Weights of a small GPT-style language model, trained from scratch on English Wikipedia: local attention windows.
Each number is 200 + 30 x the weight over its row's rms, rounded and kept within 0 to 999. Layers, rows and columns count from 0. The size before them is the row's rms in percent of the matrix's.

# layer 5 MLP up, 640x160, rms 0.0513, rows 594-639, columns 0-79
105,226,184,239,150,159,192,182,203,269,197,171,238,158,209,198,241,218,177,166,209,165,161,222,225,173,265,199,237,215,161,185,257,178,188,217,247,182,181,189,198,274,185,238,194,179,240,182,181,230,203,249,211,143,199,177,178,174,229,223,131,179,184,181,135,253,160,182,190,198,183,223,243,243,235,193,200,170,208,167,197
106,217,181,161,201,194,162,179,153,241,244,194,214,201,228,196,131,225,174,151,229,214,255,214,191,189,166,163,197,183,218,141,202,248,216,185,188,231,212,160,180,214,186,214,160,207,236,160,233,261,166,248,190,150,234,219,204,159,246,146,211,163,242,201,188,179,172,242,177,224,149,173,155,225,222,193,190,227,147,166,171
093,181,140,252,241,147,219,165,183,165,195,158,217,239,263,188,181,147,199,158,149,215,181,164,190,247,208,202,191,205,236,186,162,171,184,191,204,232,190,162,213,205,260,200,210,201,177,154,213,224,168,149,183,220,217,212,182,203,189,205,196,191,172,227,217,174,181,238,237,142,202,180,196,227,146,229,204,215,151,197,200
089,204,185,163,224,176,214,239,166,239,165,179,233,205,159,234,153,191,266,203,187,184,243,218,179,156,179,240,180,252,229,198,173,178,200,178,205,198,156,166,197,238,159,235,237,178,245,245,185,222,197,225,180,210,174,225,226,230,194,224,197,222,160,169,184,191,208,239,206,170,147,165,201,241,206,169,183,229,182,190,147
107,212,134,207,237,197,229,228,192,220,206,157,226,246,246,184,209,196,193,177,193,213,194,180,177,214,265,211,272,207,198,159,221,164,195,203,219,226,220,200,252,198,186,213,180,192,250,258,172,200,239,196,150,227,195,194,185,228,198,210,189,232,203,209,169,144,286,192,205,220,225,236,188,227,171,213,239,156,247,207,175
105,171,235,205,210,205,222,255,176,221,185,188,195,198,226,231,201,218,220,188,214,179,181,234,190,169,256,206,144,222,189,160,179,216,192,158,217,236,173,193,243,215,185,196,174,200,246,256,166,176,216,101,172,259,165,177,193,170,252,212,157,128,166,191,179,190,202,218,220,202,205,187,201,157,159,180,184,200,240,159,215
103,231,196,190,232,141,180,135,186,191,201,198,237,222,220,240,208,177,172,217,217,203,206,138,198,190,240,213,148,186,177,213,242,216,236,184,216,201,201,229,182,190,210,175,248,200,223,228,209,235,166,229,181,214,241,246,195,181,195,202,276,195,183,240,179,221,156,192,218,211,185,157,187,170,258,185,178,252,163,200,174
100,221,158,223,210,141,219,207,206,150,165,233,245,191,135,233,198,166,190,148,235,201,201,219,175,241,176,159,188,176,187,211,211,195,192,166,131,193,114,168,229,153,228,204,232,234,212,216,176,240,219,160,188,213,167,179,188,236,217,198,235,191,190,236,232,231,187,159,187,251,198,163,226,166,205,215,164,178,185,178,193
101,207,192,231,173,241,219,217,158,226,152,246,189,204,206,224,157,203,255,193,149,244,155,267,230,178,157,207,192,202,224,274,201,164,221,230,214,248,209,193,261,231,183,237,225,179,171,200,228,227,192,232,172,167,171,193,218,235,205,218,228,176,145,209,184,196,236,223,244,231,226,187,236,256,229,161,205,160,132,179,224
094,161,178,165,248,229,249,221,178,204,152,232,134,174,177,228,164,238,158,170,208,226,208,220,194,170,229,239,183,161,137,223,229,204,252,185,143,201,240,197,212,193,153,132,216,183,178,181,192,204,224,184,218,194,201,206,219,251,171,202,193,229,215,255,202,160,212,210,211,205,176,180,228,188,160,211,154,175,159,212,208
095,245,242,196,251,235,232,202,203,265,214,217,197,167,215,207,170,155,114,157,202,181,177,190,210,173,182,197,175,237,168,138,187,190,177,212,206,203,177,184,211,265,172,202,239,201,166,229,215,211,187,173,191,194,198,194,145,149,195,192,225,209,193,162,247,157,144,205,245,186,151,183,190,162,157,225,241,207,249,206,195
089,237,176,252,170,204,205,194,207,199,211,173,218,192,182,230,239,168,229,198,215,185,196,206,159,159,145,231,136,197,186,220,237,186,210,226,205,224,157,223,188,261,174,193,147,131,218,217,199,234,221,152,180,204,157,169,151,170,181,180,229,187,243,172,155,176,229,231,206,224,235,236,218,216,216,228,206,208,254,213,220
100,231,202,195,186,245,227,153,206,191,203,247,246,173,208,175,193,222,158,193,187,213,170,223,244,241,144,236,227,232,176,176,214,222,211,216,221,180,213,211,199,214,208,182,154,223,227,184,208,177,216,180,234,162,179,209,165,238,236,202,208,164,224,176,127,237,207,181,155,159,198,125,162,252,237,197,201,218,164,156,182
109,167,180,185,204,179,191,180,222,150,221,241,244,166,259,219,160,133,202,227,214,214,179,188,225,233,209,204,213,163,186,231,189,187,218,213,198,194,147,171,197,186,144,196,179,281,225,219,213,177,262,182,189,193,193,145,238,219,224,204,169,207,205,231,221,186,220,130,167,203,163,230,140,135,163,227,234,239,219,196,173
107,201,226,229,252,242,250,226,193,198,195,212,249,216,221,194,202,176,182,140,206,240,215,154,211,196,199,207,195,211,158,185,195,227,148,232,177,142,228,192,167,234,213,177,198,171,237,167,159,194,196,196,174,235,182,165,221,168,198,166,246,148,158,177,183,205,184,202,182,197,180,180,204,161,150,229,210,177,134,146,197
091,224,217,192,204,165,201,192,248,188,217,216,193,214,159,165,159,198,190,209,192,167,231,274,204,173,170,212,263,173,185,247,158,214,167,181,201,251,231,202,222,183,162,248,229,214,210,242,189,239,193,207,232,135,180,193,237,230,187,186,187,205,188,214,210,211,203,215,215,217,134,197,182,198,161,212,227,201,166,201,218
105,210,215,162,247,226,145,199,230,176,256,215,166,221,158,209,258,251,251,219,211,197,227,251,214,173,217,173,267,253,191,164,213,226,158,138,220,234,215,204,199,148,223,234,249,198,209,237,211,262,199,204,196,187,207,162,186,174,189,205,171,188,179,208,214,237,218,212,194,207,225,190,171,251,163,172,205,214,245,172,141
098,257,161,212,194,210,236,156,187,239,184,174,196,217,192,195,183,186,214,217,178,176,209,139,250,186,214,204,223,190,183,249,262,203,209,189,188,191,245,199,206,247,214,214,195,207,259,226,241,226,116,167,124,175,210,213,180,238,213,192,209,173,164,179,157,190,220,224,181,181,209,150,172,220,254,238,221,218,134,211,208
088,221,174,168,196,168,204,176,141,208,198,179,188,223,165,142,227,211,198,182,198,243,225,188,159,238,206,213,234,135,273,150,200,247,221,175,192,215,259,196,217,176,182,255,174,181,188,178,231,193,167,222,159,212,194,208,225,204,195,203,195,207,179,177,167,216,175,165,201,182,205,170,200,195,224,179,202,205,234,241,181
088,163,225,184,187,235,219,223,182,139,137,173,256,215,232,163,258,252,223,190,179,245,194,224,245,201,189,159,214,180,202,175,172,181,207,172,173,151,189,168,184,196,151,202,177,208,214,196,173,215,176,230,146,200,252,146,178,174,201,149,203,226,153,189,187,189,156,177,212,211,186,217,223,203,234,177,161,201,201,206,202
093,195,192,176,190,255,172,190,192,198,171,165,161,206,182,193,217,194,258,159,249,195,204,172,240,205,255,206,236,237,262,208,221,229,244,168,182,118,238,161,233,194,182,235,214,155,181,233,245,184,223,174,249,166,182,179,272,177,216,190,177,167,229,203,207,205,224,204,235,234,215,182,200,144,176,190,215,177,213,161,205
090,228,134,204,225,206,250,193,167,212,184,164,148,260,234,253,246,207,180,192,194,166,172,164,130,210,228,238,186,149,209,177,184,241,210,208,153,177,268,232,187,186,231,198,147,240,215,176,230,203,173,247,190,214,209,181,210,130,184,197,227,198,226,214,225,202,148,197,178,169,221,182,182,167,231,217,246,265,223,225,175
105,187,227,171,226,183,158,238,251,144,199,210,201,193,213,201,233,203,220,202,193,219,155,179,244,166,204,216,161,213,213,162,206,196,206,229,184,274,198,234,137,191,215,172,179,234,222,233,198,230,205,195,143,198,116,251,159,178,164,188,202,243,233,182,240,226,218,230,181,147,188,192,234,199,152,177,179,269,209,172,149
095,174,250,202,148,262,205,141,231,216,174,238,213,198,205,241,203,184,175,222,225,208,218,205,204,226,240,210,225,173,193,170,181,195,193,181,177,177,230,198,176,235,187,193,207,187,181,199,174,161,199,226,204,247,233,198,191,170,208,187,171,202,247,221,261,214,202,188,200,250,235,164,177,216,218,263,239,202,208,191,224
091,190,212,213,198,185,248,202,224,229,211,209,165,264,248,198,141,191,141,186,209,211,212,221,194,210,201,187,204,211,218,174,151,202,192,251,234,214,138,233,208,200,187,237,278,186,149,206,223,188,144,233,210,227,221,151,154,193,168,200,193,220,243,171,233,239,206,175,191,157,180,174,201,230,214,202,229,249,212,264,208
115,206,234,256,209,168,248,151,175,231,204,162,206,182,223,180,197,199,184,190,206,158,266,204,230,193,192,189,148,230,145,216,188,175,227,200,223,171,203,249,176,219,268,198,219,236,163,187,165,262,205,257,213,165,204,174,201,219,254,237,235,179,222,176,169,214,241,217,215,203,203,189,225,201,190,170,259,187,145,217,179
105,199,231,191,249,227,156,215,209,249,229,209,211,192,180,157,202,229,265,229,207,165,218,214,211,150,211,232,230,245,182,185,230,217,190,197,196,176,227,161,248,164,190,221,209,197,154,216,198,231,177,212,239,206,190,188,186,219,214,203,262,161,166,208,194,258,160,187,252,224,205,210,197,251,262,201,236,210,192,184,211
090,229,157,167,197,150,197,191,226,162,163,217,215,173,178,226,212,235,269,236,214,175,165,117,209,156,229,178,240,189,266,165,214,188,202,237,197,198,186,165,207,213,207,206,243,204,169,195,204,220,240,216,187,227,206,244,159,294,143,234,166,118,144,227,206,198,225,182,186,203,251,191,180,170,166,176,217,230,186,186,175
096,251,164,204,181,207,182,147,220,225,178,197,164,227,165,206,244,220,189,231,159,173,214,135,189,204,195,195,218,203,252,257,221,260,198,158,196,182,279,200,257,228,123,201,205,195,195,221,236,258,118,135,217,216,216,177,190,187,207,174,238,208,214,180,168,184,173,157,187,181,182,165,243,227,237,170,184,231,233,181,259
089,228,149,190,186,216,197,186,212,225,171,193,238,169,170,182,181,244,164,162,196,193,144,206,165,212,208,149,197,186,203,173,182,156,189,247,171,193,162,250,204,183,233,163,180,179,277,185,145,176,219,193,168,225,219,123,216,175,173,204,145,213,183,186,202,186,217,221,184,168,214,207,175,218,236,224,188,155,235,231,174
104,239,171,204,218,197,221,217,232,184,185,200,222,174,166,199,203,209,193,204,146,212,194,194,211,205,227,176,203,167,211,244,233,161,160,188,167,221,202,200,223,212,214,197,192,186,218,161,142,204,158,224,195,190,150,226,182,216,188,211,206,191,193,217,166,170,227,130,136,180,162,149,213,147,181,203,180,174,155,160,245
101,205,233,197,200,185,205,157,180,165,237,209,187,206,171,222,179,183,191,213,211,206,214,212,247,225,189,205,243,256,197,160,159,258,189,188,184,207,216,183,176,242,233,202,251,180,202,188,241,159,209,184,253,181,172,180,254,231,208,154,231,228,245,243,165,203,212,133,237,179,231,244,206,180,205,187,198,196,166,154,246
103,219,201,202,248,192,232,214,139,206,187,240,216,169,160,178,198,228,270,194,193,233,250,203,153,187,194,234,191,191,199,188,158,233,158,194,171,167,239,170,206,168,180,202,186,199,151,197,160,180,209,200,210,191,227,220,250,147,231,223,239,248,231,196,188,240,156,178,208,223,149,244,190,207,220,227,175,217,216,160,139
087,236,177,233,192,218,180,217,204,192,264,208,169,140,206,192,155,238,177,178,215,151,204,249,163,200,200,160,153,202,190,234,229,140,200,187,224,195,183,209,242,197,218,231,202,191,258,253,214,150,208,157,201,178,192,210,209,188,238,218,176,165,257,210,185,232,225,177,170,182,208,248,145,206,194,180,170,186,221,192,205
111,210,206,218,176,223,164,231,144,162,140,183,248,181,187,216,179,246,236,199,162,237,229,110,192,156,228,250,157,206,159,152,227,206,223,210,201,158,240,166,188,185,150,234,149,208,170,225,174,192,168,213,174,239,182,171,149,220,203,168,234,176,166,223,171,212,140,234,246,224,236,145,193,254,185,166,230,242,162,186,234
097,146,224,182,206,163,184,202,204,172,203,175,181,180,199,216,224,198,228,198,190,171,231,191,184,204,177,210,200,159,167,244,255,217,172,183,175,207,233,180,228,185,156,197,159,210,160,195,181,154,195,189,171,192,134,114,217,221,270,232,202,260,216,249,181,159,212,137,187,223,279,278,193,133,190,190,165,210,211,196,227
097,153,218,205,197,171,191,192,174,194,220,149,161,222,139,193,150,185,173,175,234,164,212,265,202,154,226,233,238,247,238,206,167,209,157,200,232,153,182,183,220,168,181,176,191,221,254,223,164,241,193,135,190,166,179,229,213,217,207,244,215,197,177,220,233,195,185,239,256,176,233,249,193,220,215,181,178,258,224,175,194
096,182,164,184,161,199,237,254,180,241,214,175,191,194,223,184,201,190,267,256,187,240,189,161,181,196,176,222,111,212,164,152,227,171,210,191,231,175,131,197,172,168,221,225,152,224,214,226,204,254,193,229,177,203,218,174,221,159,171,223,223,153,118,192,174,215,150,235,167,176,188,164,232,179,227,144,185,233,228,159,148
100,213,173,195,192,197,184,187,269,165,224,182,163,199,231,188,193,218,239,142,187,225,180,255,170,188,172,149,255,143,219,177,202,162,211,223,185,180,225,234,172,159,234,210,231,234,237,189,171,208,218,248,189,239,164,161,167,242,222,209,199,199,181,243,174,138,210,226,141,218,166,261,195,180,198,201,174,219,211,194,225
100,168,187,218,167,222,191,190,246,197,168,177,157,203,185,229,189,181,169,155,220,204,215,188,189,208,200,235,196,183,153,185,155,280,175,189,140,154,195,227,178,210,171,225,176,211,211,139,169,177,176,184,218,152,210,172,142,169,188,203,249,189,211,185,231,236,208,234,237,222,145,155,263,181,231,211,234,241,225,255,215
113,264,175,201,182,151,211,138,251,229,191,216,215,248,247,183,237,179,196,227,236,157,187,248,242,165,212,165,218,181,250,215,225,216,224,187,163,176,200,226,205,199,161,213,239,148,220,250,204,204,249,204,185,188,157,186,227,227,176,204,210,218,201,157,216,212,267,208,209,193,164,197,156,188,172,221,232,189,177,222,192
103,175,234,229,220,171,264,211,201,184,213,239,199,220,161,220,163,189,258,201,216,231,178,150,173,130,233,252,144,218,223,180,180,209,233,195,230,152,222,200,186,270,200,225,157,250,184,230,264,201,192,176,179,183,162,220,170,171,231,180,178,193,183,216,264,224,155,195,246,178,198,213,237,218,209,281,219,185,199,185,198
101,257,185,224,218,236,217,198,168,252,211,196,241,211,185,257,205,206,221,220,207,190,173,271,197,185,258,199,220,185,198,191,227,165,181,215,218,206,196,183,183,165,186,250,178,167,231,249,223,197,249,152,177,196,173,183,194,237,148,149,213,184,202,171,141,162,170,148,183,127,172,204,166,161,207,156,182,193,184,159,223
112,177,171,178,193,205,208,190,211,148,208,208,183,246,233,211,188,163,133,242,179,239,178,133,207,237,243,243,221,216,185,208,206,196,137,184,174,227,228,252,170,176,218,143,165,217,224,243,170,215,197,177,207,248,231,229,209,239,192,211,196,163,177,201,179,197,168,187,207,199,192,186,173,151,170,146,215,192,177,226,274
101,207,194,193,275,163,182,253,214,179,222,177,175,214,155,152,184,152,197,231,172,189,168,210,196,228,194,206,222,223,215,185,236,249,248,199,165,172,189,250,237,127,163,197,207,183,221,168,227,191,167,201,246,207,211,259,136,253,226,207,203,202,217,197,189,200,189,209,187,171,188,210,224,225,211,164,230,202,208,230,197
095,187,168,248,214,249,205,221,194,168,266,239,241,216,204,221,180,249,170,202,190,198,232,182,250,226,215,230,233,273,237,233,215,172,178,231,222,166,232,209,254,166,230,225,198,185,176,241,202,169,156,191,140,193,246,124,210,191,217,119,236,195,195,169,186,172,213,212,214,167,203,233,201,198,230,230,238,211,218,196,253